Weights of a small transformer language model: rotary positions.
Each number is 500 + 40 x the weight over its row's rms, rounded and kept within 0 to 999. Layers, rows and columns count from 0. Numbers have three digits each. The size before them is the row's rms in percent of the matrix's.

# layer 7 MLP up, 320x128, rms 0.0725, rows 89-160, columns 0-63
104:456461472476491471487522487462501510475473450473511447557510544487460473462459517418573514462480527504438459481573460522537501482514516584532525569510543450480486548466513425526523506544497459
111:509469512486527551518444517500441485509517472526507533591477507542469490442532523524474477468518463477493511506515552438515567438517463452497420582463517576557459511491518514533498516472514509
092:592468459538499475535532477473481498553489552531530564521487495474493539482530485534527432502487510532537502503438463536461533453539480459449501454528540474424532545561509425601496499518450460
097:466522487475460498468421420448498529516489440566520557604554487497501467487551488463483490522581468491516505520510454493567533461543450494485504478536545528558504448464484495462478541538479515
083:448413545508544533548489454532501504552436498529459452451469446493531491507502539539462474515433571521501513471498529433545490470522476501456521408484477448473475416507517484454472572559554490
106:451469521580446501512470534556505509534537546474522606422491554453470548450500504533526504523553501498494518502456474437541523483488522605510534554514472493561521463526466454426534414517465514
129:505544491573470480500567456423527553474462526482495540423491536499562467555447470507483558469456526486479537505487483504466493448464439576483490440473528515502453445465532570480444498521497504
104:573435492478476454512544576476517509469472518465446495507485530461551525542523490501498478463523556494532441582544533501452502461601517460517423462574500566544533468471543563541441487484469535
105:473478573505545515461484502515477482583464495522562527400535480531490550533502546571499478530476508509391553467461567474483522507482541467508531528494427564468558510474419468487493574534510483
104:462534511461538487453551521554586488483510555471485564492471500528511511535499508506510495480534511574505564451457454565361479496499501465530498438523462470530563489532536488507526479547477440
095:572534495461513535522542455463480503425502467514514580505490447520519462486457481510537591488475495483488560507485467440499496434508534438474516451437546465472550462526549531571608463470488572
097:454471467477440506486505490414431478494503486598500596543527500425480480530474532492557570463468449526540526572516438500524484501501465520482495545463488506421580522487482471464463520489448514
097:480493453532456555578522523469444481490519515501535515471539552563485498469493477505449531481420517460451466503494448500457504535491519420451447509487544497500508478489514516467533476486484506
105:586531538470500445542446530518556514476529512450421545492526520504479533481523444467512567472450519482492570532504452525542495491467526548541457557540485538530602518560563540548536412446514454
097:577533522491573578514526536531463517468544454488536485538402527513578527572499471435458537554524541459449519524495515433579577537552407438490536546503540471488508481592491450507466457502477474
097:504518503550539474443533502468563488449564457515486541563488479421515552533433480476514522574561462441499475427528532603468535485464500537476550560520480586513501485501483579464548529509582483
096:440436424559512505488520495535499539482533501513499454528496500481472533461475544477424453524595562477540474506489504481607567487449549489510436573495487496566500568486486507478442485505474490
100:504515414461508488487453533462597548534449446449450492474559516490514507499573472493491469397494455494530374522504530548575500490553520490484523529515488553471550564470483541434485474510473499
098:512467534482488493538494511507488526493505514451507569501566497515533482513476543512513461503559445498538478521529529492359544419475464548479548420497461500530485501502487586422531453487559557
105:560510528509506524493544544535548499436479531503494540443514492542468528421525505542451498538518464486450519463440526492489563424472504520504530481498527519526531497567562590525481514439574563
106:512457512474509517429582451513483511479478532473472542418504491537420476450460466462605487490460540517471607526515554522485467441549549445513535546418512497448516510543436536469543496491552464
100:495517524496489502595473502494530438494503529475544564416518487497506470518476538468523526519483446475472531499601522489540496420557493552468614481551507526479538590541503537428499582496504457
107:537440452488524452498500510550548471502541575499576512478522523454480434490517509500459486476503436606505477537531501494462485476595499456449604497498517471438542482444518561541536430462527517
093:538481544554506527408473452523467499426415480508493429510542460578457522470515519466583525455476462517486495433460539422525566476531459566416538476465536453484492506529521496490528539507475425
109:489550483554516448518575435475481454509522450463572444525501601506539517530523531494506472475479495494483546513549537484562456476472485510525475477553539527494454543509571486497494510526482486
096:536518419514486458488513514541499474537501542422551535448543527408498533479495511488442518532438530545534573515521408502506540483543546582497552545479500469490525548478553512538491487489535476
108:514490495505494513470503609549524523578512447538547474475461481444529531544525491524428482475422501517487495507440520533495524541571478432440524509547487515566480509458561457613456544454469483
088:592430485485456553497490520489545456481507489456539526567513433532497472494567562557500553476500452574500556512507443545427476476501573430434510543548475482507507461500487506488549495461502526
090:512502543520501518444508507554518524484556490506510470455559521469583480529435452550554509555499517447520418489495495468571541503487541449482513523526526449471486487516465495419460550492498486
093:525482517517538431495411522595480489463546516489496586520472444448476496524477450518486419462495464554518494440465537495544492484531423499457475502442538520466507413535521521465509534461446527
102:508508481504537458491459537533583487543497532490430556485523513487476493505459508469490480438479506497550459550478482466451469560451561603531470553516471566504509518530505563466534524465506482
094:508557493463546524466530499527494493467556498501537496483470505519446492568479512444448434506473511551488568520441515549495421474508531534520501471491499488466543511454490490495507495533415502
094:492454498525581501519423418503492475479469545500491550433399439487526533569481508456484494457485501481502523566556478507474459499453536473561527484465450541494425554503547548505509443464534479
090:405515501536495459501562525491510499522542453398538490567556503470524516489459462552519532523470505533486494524535515518475497505485526533537449493542554451546508454471543391545436466463549475
105:502507522464454534481526425492536500467510532537547438522533492524540547435549438488487482550477421520504457491518522404483516486534512515455509464494523486486435492481494532558493476520510506
107:467473426405444465506448464431546521545471507530569512433513558501416577434483597472467531524537446521548500477487524543486464538396537461513524520453456475473559462475477541533467564549502492
096:527456474517436473566447550470608530504484511499498494432538517502548523513450490493383557508472560499488459453514505548536423547500525461526462519539470503460475582536477445510446521481515483
101:535520489554525575501533485507465520471489521511510483454549565511511448598527530518490480527498529506531510587439477456451468518537468505473541488551497566517452559531453469524512480557443541
098:503556526481572474499522501510471523473521503481483465513504492538492588443575486558517473449493499419517477458446453541487553553497495487534497429483492530448470506491496526546477488470494473
105:513495572615514547573471457484494554585521592532513486509527453476493538515477550596477528543559537455480503513514512482497496478446471506511553535518552458517502474515424510551442520547456546
091:515559539453530525478547530570457480497536511563501478450570452492475514591469440477502506531442520498519504501406484476513472521507540531511482535528471464563457457563458463509476511528499448
094:477517421543533544537447527516573571552541541506544510442525494519502495533475471521447513499478541470511430529522470584539549457476526519490469386551516494465483476429506527457523429565488433
103:452501468441539539476595437469430486468497509457522493474501535563504524494527493555550515539555504431476470557594542488531552572532510499554515469501467501518476524576572410512483468526443546
097:491593537529562553503470514509518551495481539542463542431514506457464504433507512478535530522550432480537401458529519486521479504514537537421529466416456508402443491504473546460477489480488539
105:518527441521469454521432425515563494529507487484441512490509495498489529511551579517503471586445474591475545549508394480523575511448527517478555500499465519478504535487453456518450467472547545
107:529475492497522565475466376522490506577431452516517397554477487506518449612489549454515485490471480511528495479531393477489473499435497420494533511485477474534483487588483481453500476512510527
106:540508567567555525568522524530449513418482481497521543469484552416488449436488511528515517530584492530468542509470508507492537424416429550483503503450471450488591512505541507443521507528496512
093:438534535486580461477485553568466504461553448495517532489519550535489482467537480505519520552501531479520454437487581581459509597517521528531421507462507519416461527438432482515495484450503471
101:461456395531551462513499517525461530453494581527517502583527488554427505498504474490488503514531528530545542507456389485519509581554535533540474519509454588434467544491494500494497538491492561
096:478526474524456556568575439481373598532468522474517534536459491508505524510453461523538567483546498509455494506555509566575479526499594487462473546508496471522457493494434515524586459452552514
109:510470472489491505478489461474413578493478431529468523512569585557427487543468440532506504524562509429530502422505460539497544579554433484483509511439483462494505455452463405485542396531490457
099:434500482567443520536528491442549499523512541569537511554438496522451518487559545503506546522569500444529496540472573588411470449529485494510466503463528489452550466488469538496578472519453439
101:550533501473522486493517500490529510451491486484507467523396568496435477461587483500551532453525546534505495484570438486476434532479460484479465508531496420528505529452509530523526479449451485
095:520506472531484464531512515551526529548524563584460488493502462566493490547542398511518478453467486450516459443486454518523492522413465514543518454526464479483534480535511531500467437500618424
093:474433472432501522535540496500436590546526500489530461555580510512503470503515460438507518547498492499461476475558502499447503483477545582514527506362512515489465551529487544442484537501490527
103:530511469555499464497489517518427481545480462385478438437503501463535454500495553453452520555509533506531529484510505509558566494490510501533524498517475463494555563533454477468551483553554513
104:476477494445494576444506508555510539516440532472502523513464477532514543478485499451560515546481494523447482462475517547528446527484513525445532474533489443502519525525455471423402492448576539
099:482501474504463550466506484481561499474454536487437536491512569494542539496532527502491501525516562434506497456500462553504445477491565483555517442468511555466442534463519511510482565490512521
099:544476437570490482473474453487530443522469512498506477499441470505468466508485547508508505501515524468531470493419449499579511462485520413499514464444543527525402487477509471482451459549521523
108:519517513497534418509445470502456484493548470486531503510487527504506468567478517482486506461521517513502536505449533487522526474536496508444480462481560533503492541479493540579569481550478519
101:490513494516504482481537520466434580511559470544488432510411475452470428602516502529506558476514477476510559519522479519507532508539566538454480517533550489484512515493464562444561536408493528
098:490507507520570523535488498491500456537480440495504508419502529451473582509438584475484408468505450529509478409477526486495508567432448574484504516498501434497509463450511548470551494467500554
096:485477582497439480522559562541467499502567575505492466453572513467467426450464476464555499508469574516486511514447488503441461478571551480438406529531510461454510529510476461439509457496506458
108:454525493603452521473534548498446528484564533502524484551464508504403412511489532498469536531447518467556508539556420496494521428517486471561520468453552432524501534479525469502483498459502540
105:470486554535401476533474437484478503492521504454409541507470537439494492533482424467527544523531497440533484513538545525510529444582533461490530500494459498534436483531558479551483559530470455
103:540565488486527436534452453580511436500490508456468510572474530463459567546533497538507483494419550507576474536442493551536580475534474573469486429449499542477468470470489428460467524506483515
097:521477462455507486522486407468525493434498484544513442523503486505492542500460494497515499515517508575495570513490533519446477479502540499468538515541455513564501500463514504560465500542472496
094:546463547485484475499461470492449474484505510428502411465465486421532489520532520479454475520473522483482459493455519576534481535560542448471509535493537547520534498485523538519488426450605504
096:490537538485476569469529489501431456447555488511517477464500453463470546484475456544513522494525462521546501486492525484522513462519477490557473565508560468504415442557445520456568487465495522
107:529484559448547552510543466479493561478484453516564510600453425506585496538427464464530543516532527543618551510530520457471496519461494495497475486527523474513506436483522521491494499450481499
118:553460519565465466515499492499462575492461511528432441508550514485462521546595459518498518511567467501512563527559489475542471466517518503454502434426418502530464488524501437509446476488435548
099:508492498493527425385510510546474526480476561565501516527440544433501503422504577506494513532561468477461487531435440475496576481485535553486443465513510493524561513462537525527570509566506500
# layer 7 MLP down (transposed), 320x128, rms 0.0726, rows 89-159, columns 0-63
102:466463489454496566452473513465462523532500422521460453452447522507482483567484483517545466428452474497553487520440571514640442509532503433462547549493428494430538525437574512488514473550553479
101:429520510556553522530518546476497490522482480514446492575547476545446464491442493534512492477522494504451477465490448490529485506575519479499525487519481498425573486405584441463568516556483443
094:477499459490443461455497546483481488466496494510529493503458535496463503509489539474521483437577467517475461528509549541532467528485527454489532499583487461544428469431522514464544531478476552
107:447560502510434485514480501463449464381531440481440434504459525477534529496530470512609490480564452458448546522487533484543474512596515524531539459506486514512482492514478514459478573450533537
079:463584473473505521424466573500507507438529551462533536558546523555488509479501440454534516470569522528478513472523481495488459507482488486497518602564494539576581491487499502575479518515423530
108:528629497532583499498471474535474482516405463570517462446559499510572453458526414518510493497527509523503465499537503540452451538444454465420465519546511529542541503568543531495489564553488462
083:517513531542499494473481487526595505538472519533449569526491551490477482461418522470502469522545494491489524494541509474430507504448497520573503522536566530536463462483530582480475591480421517
112:535503420482512559493450489615562506519492472468533448484509539492452442562423527489473579454462506478484487460501487499533449563468489493510483506412592473542482456479469458486515538500510415
103:440450507499516527481460491490459557503546490514441555478457521507430463478494512559467504484526498558499445546442441506434526478501424482534521456509509531552542446474464512467424513484477615
109:458553521393554501520559505453492486443507566486485497470562463472532519498537483483502583490529473534493560446466447473417475489533520442489543504472492472511474521562519523551521485506504491
099:513504501545478531547466463487524542501534583491466505512564518500484552509502444507454497563522533519565515541469504518560453481546511504542449465465430555460530503479452555596509507474469483
097:522437491504472492559506456444495454494545491493470565440446506490517508511466458474543538527432507534503496523448506491536542511579494436555506512503495540506487567516521481584456458484526503
102:532570474484542505547488590465558501538437545528544544515520492516477468500441522457542490530494504535533476521595503478599504565537533502445487460436522497450552474463496468478529481551456493
099:510502500464444488471488514487478531440520588522462535574516465519492535487501511477492543503460477447561494525523480511502507504501521558522499507524508519583574474540483583607453560470423552
093:434499474523547531503544507484603479558452548481449496467521500489443494412527548602557482459471442486529470509442475479467539472524486517414486451572468465496515487437474547516481474507566436
105:442467507458446523486500476485420468490486464504515517471493444505447607548451454526457464482427496548531463561450526499447470455566468496402554472531468442486480474496503434555506537499546482
103:524539535484530424494460471553463519500529406582505485543492517556516450548477496553407494534533549539500572507505516437590528562544557525514501501454530621510515421510546484597495545531471459
101:487493458538493492442528503506522540446464479509564489521502539473471504481482569500472506543533510483464469426449491483465519530449449424532484574426485508517440527488429508540541489523470472
096:552567483479517516433501454519526510518514500432556522420466486523539471434484481421549525542487516528455480501534543503432513538486536485513482561560476475491506506522531499542401544435511557
099:570488516501443505485525516459487464476491532436459447404572605539510494452570517442517509584481554436521489514453570518484498508438445456511509529490556444536557454544473479547477491516482545
102:454532484506484459498523528468456496448568525495548499537487490603519471569489523475482452484502400439450546488419503463537498480547424565455536475449559545526533484548458479477493504552533550
103:477491506513500558524406452552533568495480580484474483506524555595525480499415452388526531544497462500532540546507571486546561468521469486489513500541512455490521560496594517457491510551471480
086:500551488502512564492471471514429475418506524537485470431492588557480442517488510491475545571515435511459533488492602529452457495479541549595456504471562471523493545524467546502505577515500528
097:566511493571504527569468504483458485412517482426535448505513541505493525530562504532521512531460436517488456448578502426410468495491530537463521451424475473513532557429482451405500479500450511
107:462587467412500476420562464433427507431527496599562430527474542472534502552555504515521530568466500499504477590525555502547509519455480479527475589466491554454448465505483458501481565512537538
100:489499522447469528500518489504480528483421550487486430454506460481515464461464521491491594536564476470438530466551519559474425482425490588546532490501457480469529487481558499588462432461506482
106:458488441549493524547561453512549562568463484516534553458538556470541529565562498455485495521489487524509499487440527500507465479509457474500496453520507456522475528530514473573495368495524500
096:537494499540470503478442467495479518441453466447520483478451487457492499459489506581526513531479506497562552506533476558468488498530489518496500452489476452405506438496491453516521561426511442
092:482551496501497495601502453505528467454448467477457484404532489494408555477452498485469468499571493434524525563524482418431538508494452447484453532560464519447485462491516386467509529445521479
099:488453518566479537424436529466497499470455493531540541543565511426426487463482484523538480456458480509511502539514479485552562473640505495541504536466393490482503485517509462531493522411500494
105:457441491398473531503504474491551511522496424488462434438573476537524533555510580436551472519514531480507537489536516557467502473537498402511467449544496434493460430508537523470515527548427510
099:559477503547485528508462495514531518479508445476487502492513522509509477433536453609509502458497523507525429536440473473505560509509500459433503471535512546492535555543558570524471510426564473
092:487446464508486457569493442480435426567444514505499421467466459542517488499566560503574437472491488497538448486489515518441489523499502483504514497528440475502455555533519497409491447441550456
099:517479501406470459476531500515448473561461500493556484483604451495509479472518522494552439481487551447550490518533529494494480447465488483517476497569552429489516486511453478506489402519548518
083:447448523540541458527466472432523451583480462466592518490512458519483492528520527542524564456500542493492457470500467546560485491519552528464495524441470495461516555478484439481521452508611392
105:451558585469462442493505498459433491474502439464495480500448517535505544561497450561480531452473472498516546540510466528556504580484532437584484502553475552451451480490490450502487528548567484
098:603499504422518491499426506443510451479553499492503505520481446484543538506456477570507519527444543515472454442456506557519531483520520490526473509538471511503466561506454505493482421496469497
106:534469495511509524492461498506488602540479477543535473530517473460471481543473532467522529600495487480461575525561447524557546535488520491477602463491500527528530478523541521532433465551482508
088:553535467415498496536435567489478562469525509428486479504521484476498523541527551470427496599481495577479511473462576529478507472500511494491473523529521516489525456509502494473471528454411545
104:521536538451503541494492492519539534579529551497543537450416539506537536520442480511495492458493443570547542501478437471533443442469508433481545500497469499514404546469483566492505532510446578
098:556503512502504479454460548517504523576485474473510526572471540565465448460504532612480531507539427502554503571498517499502507478509503531584465557489493461480501492406547539524567416454432536
105:511485484557479515546460440521515506503484476461481451448502500515507508499570473637498489442526496531604436518516486480509502541502478472467528574426454447479511451485471581412504476467542492
104:472514542534523477490433446451562434501476538454485494466459541508516485536483528502466491507482506522520440487488466496536515471416514500510561540443529532505570398512414593447435481548513462
102:491496512499517458499524507542529461508544518511482439423525538464542494518493494473484486518464546504467557466472466530541569563450472457550495488589533490532499473584610497538494460558567524
092:529499535504514487504509481500559431538469490515493506463424476504539505498455540473500513467419515457497472452518484472495491410493488471439482541507474502468440456545521408420480460550566397
105:471464465429593532515429529474528511453544515536564504533467544490458535466531495463498488471527542554500438542512529517505556524570530495528555498518490457470558532484475476526461491517515539
105:565565523466572473491492472470424484510525492504458503530482451520474552454465574565540475540488486409618474539424494511492491488495513531457540449451514490455619477495503584455545497548491570
102:527401477518525545468553434445518431431546500512521542471510487531556502480531550479508550494487571531483522481454517456489526533496538512523481453515459514568492545463449465495459531453498442
106:473520531547530529564516539506515558432531444548509547537511489503517556431514497397509525496522462528537505538424503510541457499521569549511486498488552456483587591465444478575538481489506495
092:597513475486467536469471490467490450491456504504471569510418506500505473483506479485429517539473501514488464461423528505466484473520464496552469490445467531553532445601505508493458576521425596
100:479524495457521584487511463505468497528554520490532446548457458542498468545532502538555496503451491441494552508495560432468431539575466545492511501554544506453455512500484440476406417555555474
103:503448568522451504558474465451551480504469502522503635523511534508516503456480475523504534437515439460470501529469468516519543463525467481475483532499442503446537499459466458422568522565507446
108:555492444446496489497390505514532467502439450570511429491516508495570441562458577511445545486494455426529468442479499510504519471478541575490440525513488471468548509569534468499442517498474487
093:512517502497473417430417463522513519526484496513498570465458523529485525448430545482513444528514483490498454476538532519394526587525517500603509502545575518504502530550480540490487528482429627
097:479539580440464449439455471493520472542500455552518407494546488501509489519471524511484465476497531486569540566435529536503434492549465497546529553537495506564514494496557518548510480557484535
091:550487422467495513538462497512486560533539465470467597418515535431520500508433514444424554551549463489468518514526483526504466506509501545502552528532542583483520484492538556520471533459453509
091:501517487509450471456511479458453525528494511518542518570511502469556420502460500517520479565496454580535556507559485480490417487535535488490518530418492524547443444488528528540552559463406493
094:495506497475506480562533478481479499591503495502476529467504410527433505465559554538516493442487495540508496512441532493510550537513390444503489500520377489477519550521432477467492422529537481
101:538497471497463440594498542638545481586458542432516510446494419506491502574443565556527472434488489485491600497437456494488481486525456518483458498516550514433539483464530429563429470499461484
100:491575504558492466496514540534538512508502496532532517438511424430533549519554487508466489490507495569523507483472508564513473545522478516522471433513455523506503525553487405425535543560570432
101:459548529570599504497558529526534493470555505568504472553537555533461490487535531400469481478487527532535471492492460491495522561457439514477517515591459484481579507489578553527502449519543409
100:546475518510504460505494474477482490466482538464496529552522490504464507516484541485553482439454450494473460492552471544473508542431460540563501500564455414495471567475459500494503513567447393
093:496547477485444538482479548551435494543588558526502530512455576535420454492483514466509537510444489499528508469442520546495471480520491445523572494495511476522443473468480550523476513531547451
107:485529454546470552583460543503565501483535439460555409464478517562526568487535527532477511500459475559508442518456485504438513522432465412461491527512476487492498463542534545444494494491540491
106:475520446482481446542489503497487526539497540514523496533452537557545518516544481530468530485481464477547572578477541541483535463545515558570505519565461499459468485501464532568502558488451584
098:466467505546476527530477533463522586446437463554513481538486536560528539543623488552564459526549479460469554538518482483464476529502472473499503511505564553412500529516504454585507550490544547
095:461532485611503443491499540517541503526429503551554519503523468510512558590466513483456487453497460497543530476472479544580428465561492489473439582541424551477463527534520475531515536490542488
087:526514434453489517514572493508516605511557538562606525489525593560430495496448536515498485549518422518478486565561518467512514508491486540511477527444541527474470540510517522520492547442500606
105:416490526485451499471492500474482463506493549493483513548502479537515494517466443443441541518550528480479617537513491506477490454478503583464525484572487459558439489525539497531440497473500554
107:457481483504516406551503496526478561468524545490561539537600440540482576504494510492495499425530528473499459527471535462525517549430460454510494510513505547450503504537464488537482497492476430
108:492518463483479519486438493482504519461509536442498479438563518499477453500587517473514537542547522557516522506479457518454528479450537553496503496493519452524579492534497616431490556552478530
# layer 7 MLP gate, 320x128, rms 0.0726, rows 90-160, columns 0-63
104:450551475510541540507523515468528504460508488512489467577434461497511502430559442533527521460544453503451469538478489567552527505550539500543537501495453517511459506456399581526512426480543415
095:575493524463493515450533497472468479528504538522510447533496454446566469497410513547483502453504530474533556457483517523543517531567500531433533484485493582579535513519456468497512455532533427
111:527484523512499510547504503554501527508477501485497578491463554536584443481440525498454478466455480481493511527548474540453504531522571495498490465522507487445509492480449512508488487528431513
077:456527503524474529438548575584543548431542504447491532529554510495486500512456512447579482498548552554477476468464498453515461474531459564490505584543506559549535495502544523549466506496460510
104:431437502454406556458491491447519502478542533537479529591473474541471538511402514479451460439499516456550550542451514475485532457522446483516567483512461540511514438511525475469632502443514495
115:490512479451508463411538444453576494517522464516478489540503447532467493461497494553533436441486525482534505547438486549512541549519557581467430508479410529506535502478479440462492498567523412
113:437509505570516503475456505519467471549488395524539497510474479483447478456397548491466532541439479508492526555516494398463481516489510520526500483611464482474527507522542506464476588499543491
110:505503425518500498508476513487547523516560439581415488488505514497549516483483559463466473521574481436516416561551473499472503443539506443517431497572509479495524468554497526487466534486568508
089:482440478573461516525532453563581487577494482519526513550496512442455470471459515536550489566560523434528467516513524547512522539465445541554470534558489518505448470502517520463592527507444469
095:423500541478506523537503475553484461595517513522425412562535496482490460471578424477460482507466528594511514546561545510457480543481484560490488508513455470509494457541455433464409527526532461
102:538514504435471525510508551462470522545496495614537425547557534580484521475508489547566540528534489525480517459481485502453531527497441507519460437502511464510488499496515524548509478475502557
098:430525506460569586506465526552509512579427466503488467457488560555506466486561501549522561504537495468530480497506513453581475562552521519481552481475479516504508526443531519454492477482542530
093:436495546526500390539534522447533513512478478486511481488513553459532484512534516455482528550507463505495584480560490593553484486470484436443549545508571528502464602484492546486455504477533463
091:549475411475519466485505496457564474481470523480502489539410496600509522573508494524520492471542506487528534449496486455471520419491490544534499573516517450483469516434570515557535466489514534
110:493491454580610542461561480530568488580504474577555478490470472501509543543514552515536472465491543573497548499574553457516520496508477523515468474494518521498412539523527547467564494442405551
101:446438432518505534488417489497497540451518495523540536567467498519403521501477514548448549509491554495477534574491460482461566480467535451568441492598512458497537444474480512496535570498477428
101:482473521490489481466480427495531500449493495573560511495446524532481542504476499477519617531476521490497576476524498471483483576478529470472477480485529462500508499465474500526491542564441528
096:465449461451522517507505485462486468505489468468523518483538536477503500550514438507493510435475497528566490452429486507559402430470505513544549533523489563523496460535498550525496522516502508
103:440494462474482479497460426460454521593502514540500544550465483533451525588417519523502543496479525519508516520505424507541470554516533572497506540500563525475497558484512480540561463498409496
096:477556562489480507523488465430514440498531508490511497538490484506474554458453498487540468459456527429502510561465468466509468607506513526510498528535525504440446461512507474540502520576538499
100:457453454457516561541518548500469536485478496484505541495466481541477468478503511499521548470474513505571542517547430587495494467507463487494507518500508504547519473490493459565562507531538489
096:456454495531483467499451566478512500544467543517516479558454508442503518447509537502531461466532499589478526565524407442495468453485506440516493478455451508524478483509566498553471527489460479
094:465512472519442562540436536415537558509506501543451510538455580506524538440442501555503475492453503503465490571505465483513458497494500521529506506455489539529444366442413476533507437493471452
108:490524454451592501484535489459575472547506471571545501517485492489519467518542436484492538501499548479575515444538524535515494549540515478470499591517524508480499451428480517609464464467517523
097:509562513480546480522517531495566544450500493525535498520451584520595429487541491557513401465531485521535491502445506518479446522524515440468470489515462433436548500521446524438476524577468488
115:472501535516435486464528568475456531494461431505555503524461517457504526476519490505479533518398538510501487478497569482523486598527564505460474563556457509516454498398500411569500456465530498
094:523445523525480442458455522463516422483491503512470413465437463463530512442469504486500520505537480429422572481517492513487563478526483563517480467471517533469554446553525525536520567463538464
095:440543463431529515448487465404504529508539484422528524478571478449458545425539455484469482469520497519503525452530455504407512560509498497554494604477477517511562505506564500489526521512468538
098:450492531475545487582521441491577490468485485480515575485499493488496487522465443460471529530477522555544494591554440535465472488451513491507482454531567495411497491454521507465503482535512500
103:498423429565494500555524589531470493515519498468463510508497503478473491488420413520449505462503539557464456492505481501523485483554447544458512537519491494429467461470484564465492539424534480
096:511552482503528556498553535519443495488501583479454470530516486553490528540439472496454476547485476523471494469449522504517453520529510564494573519475542482486528451505529447474506501590448502
086:543552523448466450529551482529468504481514517547508481450455501465456447489416503457519534511567533481507451450475551563553508470476481535497507446497459506507461486449487506466427538524500521
103:439484503531492478575494425565485514480529497552532580437582573512484474489582493528485451478542564574552507489513493448492508481438484489540461588525505459504531481436526495447472427520456509
091:420519499506451526481442469454442432466510480510567497582534512510488506458492519440430605452449524486494464477505517605506498581519511454463547507558524507461551560568497501505519476475558448
112:528501605561482472473462500502480426489539451523464487465473528575513556435506550542440455526498458496482467495450461545481552578458532506500468471510469553493473460545459445541500542516489469
097:494435478497462527552493454469501514562499521497497463449432531464476511530470467534510453429445468557424518472471523468471499385533585511503504558543519535489480503522472563521494491489460519
102:466417488427493508489454517533513392473537484564465468456556553500502447442490422448567466461469531541501463502499446502491483473422446487499498492506492459443461557425495446542513501512521539
089:459470501533472477448474513536564489485479552573507456474545534452517541591496454538474518430498494530553566518554484475564539488523439516515453573495549513492549498485501536472519556461558529
107:513511535471506493500525501502464471475502413459499519489410537459560557498540512507513449502468401503474484486483484526492578516494530498471487470497476481468522505564513470424549547481549529
094:508477442520498490549503488491447514434477519469477477488489546492504542496569503472484485515496491466492541567515412433442502525516518521455580436508515466451541473510423522446501464473479438
085:537406607456525461548420487511511521509482475469491442533445472457488524445530473564478463428496473512498482514588549462530507507482474495468553519530442491463470442502450486441472492485565551
100:502466514465486505448533430490505568464487433497541577522486426423546553514427521520530479497446490468496566485588497529461539552553479439568551471492522499509443543537602476536497461579499493
099:516460508531458466506465532502497467540550514572517498504526554503481531431421395535451530486509558594563479523441481460438502468486515481462429439494491538528514503467465478525437480511531480
092:493420497467453524491470518466435509523492522497603476432527481501521487486466520559549505473495534490530484505464465517466551479537517492457455482448497488471500521493407433418482471464444416
106:493457497462482517458485509445499487463466500545526554548525469455501499533485552520429548509480503523526526491540523511552552546556460542480498521519533517481544458486479496577493456544559486
103:424517529537461512524545504507452470497447431496437464505504419492439450456450503484425493462413528477456426539437572506502516510457496537496423497434482471529508520519519509504498503516453521
099:523441488444493513532541455510526457516482508529463455541488514622540505501479518492563550443478566489547458496455550548512508601473499509518466473511492521549466430431474529513481475532503502
101:425453516575486415432470474460410504496496503483560477539425489455487550520468531569560465460498503472447534508532463620424536491521490462479445499439517488504486462561459542525514509519438495
096:458503559437570532533515512424461494483508452459501508527566476459456533449542510538575545574490496487474519491485525580500558439452498526639521501507482478527515479598475437461499492510463599
106:488490518492521536527485459496507478493490425537485500495568528463491510516554527585502476476492506499490588577584430490490570542496491484482505480471489488490441549466512483528412483526500534
097:505453574478502471514475465503466525596494504488542530547434492569450479519502512552570468546536481435482470553510506508409469384572432509455531517493516464440462568518504528519502552491525584
097:456439496483502502508511475474506479472463474551496475483501524493534510489439576515525510492470454522526475448547497479550540496518494554524549443579493500470529450553499484406540526457439469
096:468532451523511569401528496523468473459503465502511492582427498469490472515548477487547520556516445503520465557484482450502531467472455503499502460530490576499562405467441451552546566541444492
093:511505463532445425511471503528509509558477484491521435570506517549518466548489548439517564485516531447591476512457443486519441445508518527508488592468555522474567510566482518483576548505480544
097:460485498441528483490393547491447546479498438528474493515481435482469527487493462506509495535477544529470552493493532561540490592481481533472475497505509535548524537546423521461553397490495494
103:499520536547574418533476493480489510445504524465478459506451502478473537443526489547474523565516462486469507443483483460483525509462477528537520474445427506496533485485465499488474509569565462
104:465569541484425530517498477496492516549510545560437536481498497492452460513478469496553544386509484525518511536447483481538573519441421462508492487497501439529553469469438539478504487485494503
097:519485488495440525504532480459486484516414469507513493476534454456484451444517475465484520489559463490557505486423480501648521491485551423545525490551523486528458462473482523458553505569459495
100:508531500503518481515512495532482392548503527601494531557585511562498480527561526540520476490541455510492570555476496532498463531470471586526537535454540536487501498489435455471535489485565444
100:544518517474524572546509530553533412510493537517519466513443508543469441515523550518449406432499488504529517518498443470424498558519494493518500495471494572440538519441490528513477550509451457
098:484519503476413507478505492491460528548514520511491575501470455477541549463511411441497567533509562527554516471453441520539467456519427551519512471545408498502429498552563518483497489517508478
092:544534423487506461528494524455486530580524490482555403475419491462497492501515472497456500497475529496461536541499494478457533492562471480452449493513485534532480527581536575486462499518483403
102:464537539456511502492460469529485457480473480552471445537518505499488507433570463437538520484431451496504488519504461488523517464483482501529498560492470534531485457467430563515551459506511434
111:443420526477385497471430505480475472489539564512450532509498481468474453444514481558494474463523504501589453539459546519575572550520512466494472520522495495514541536512475511438499481539511432
107:489523471527567509442451455478445417514501413542499361544474563517467510500550532511472507477516503477600483549460525536429527517537479475555475508498508446526422470537490453450498480465488554
102:482495513476555510487511478580504499521461471514452490526440459434476545553491495547585485529561440572459552560558520479515493395499453513456471533512495462541501548565473487508507537454504490
097:584510560566577439535484547521534470552409486476490480512579565488485576473522570464516537542495522583514554494548455435468534478537442524537509523511479456504491508579489511533499537560458515
105:476483464443492413529428415542523514446483475492503477425465523456481507553537503544518501502428410494477441501494553506534510458443490483471452472515514506439542456487524482571507512511466437
104:425496527552498484509420500517521494443460521510500452466461537552519501526540469546503421561456528516461548503477463498595509542452528487478509488507476464484525550487492488499456585485505460
120:426515505447498538501521566561493480527543472482518535542518475439526478492398489506523484466507510469498417548550534524442588464496452470522480546543574496509507498506520563485587464508530492
108:483468520534452556494612427484504524525475433469461484517533521512439463535532487531545555543543438475484369589508497496467455537498529523543482493506454492482591472445439567492526533527554570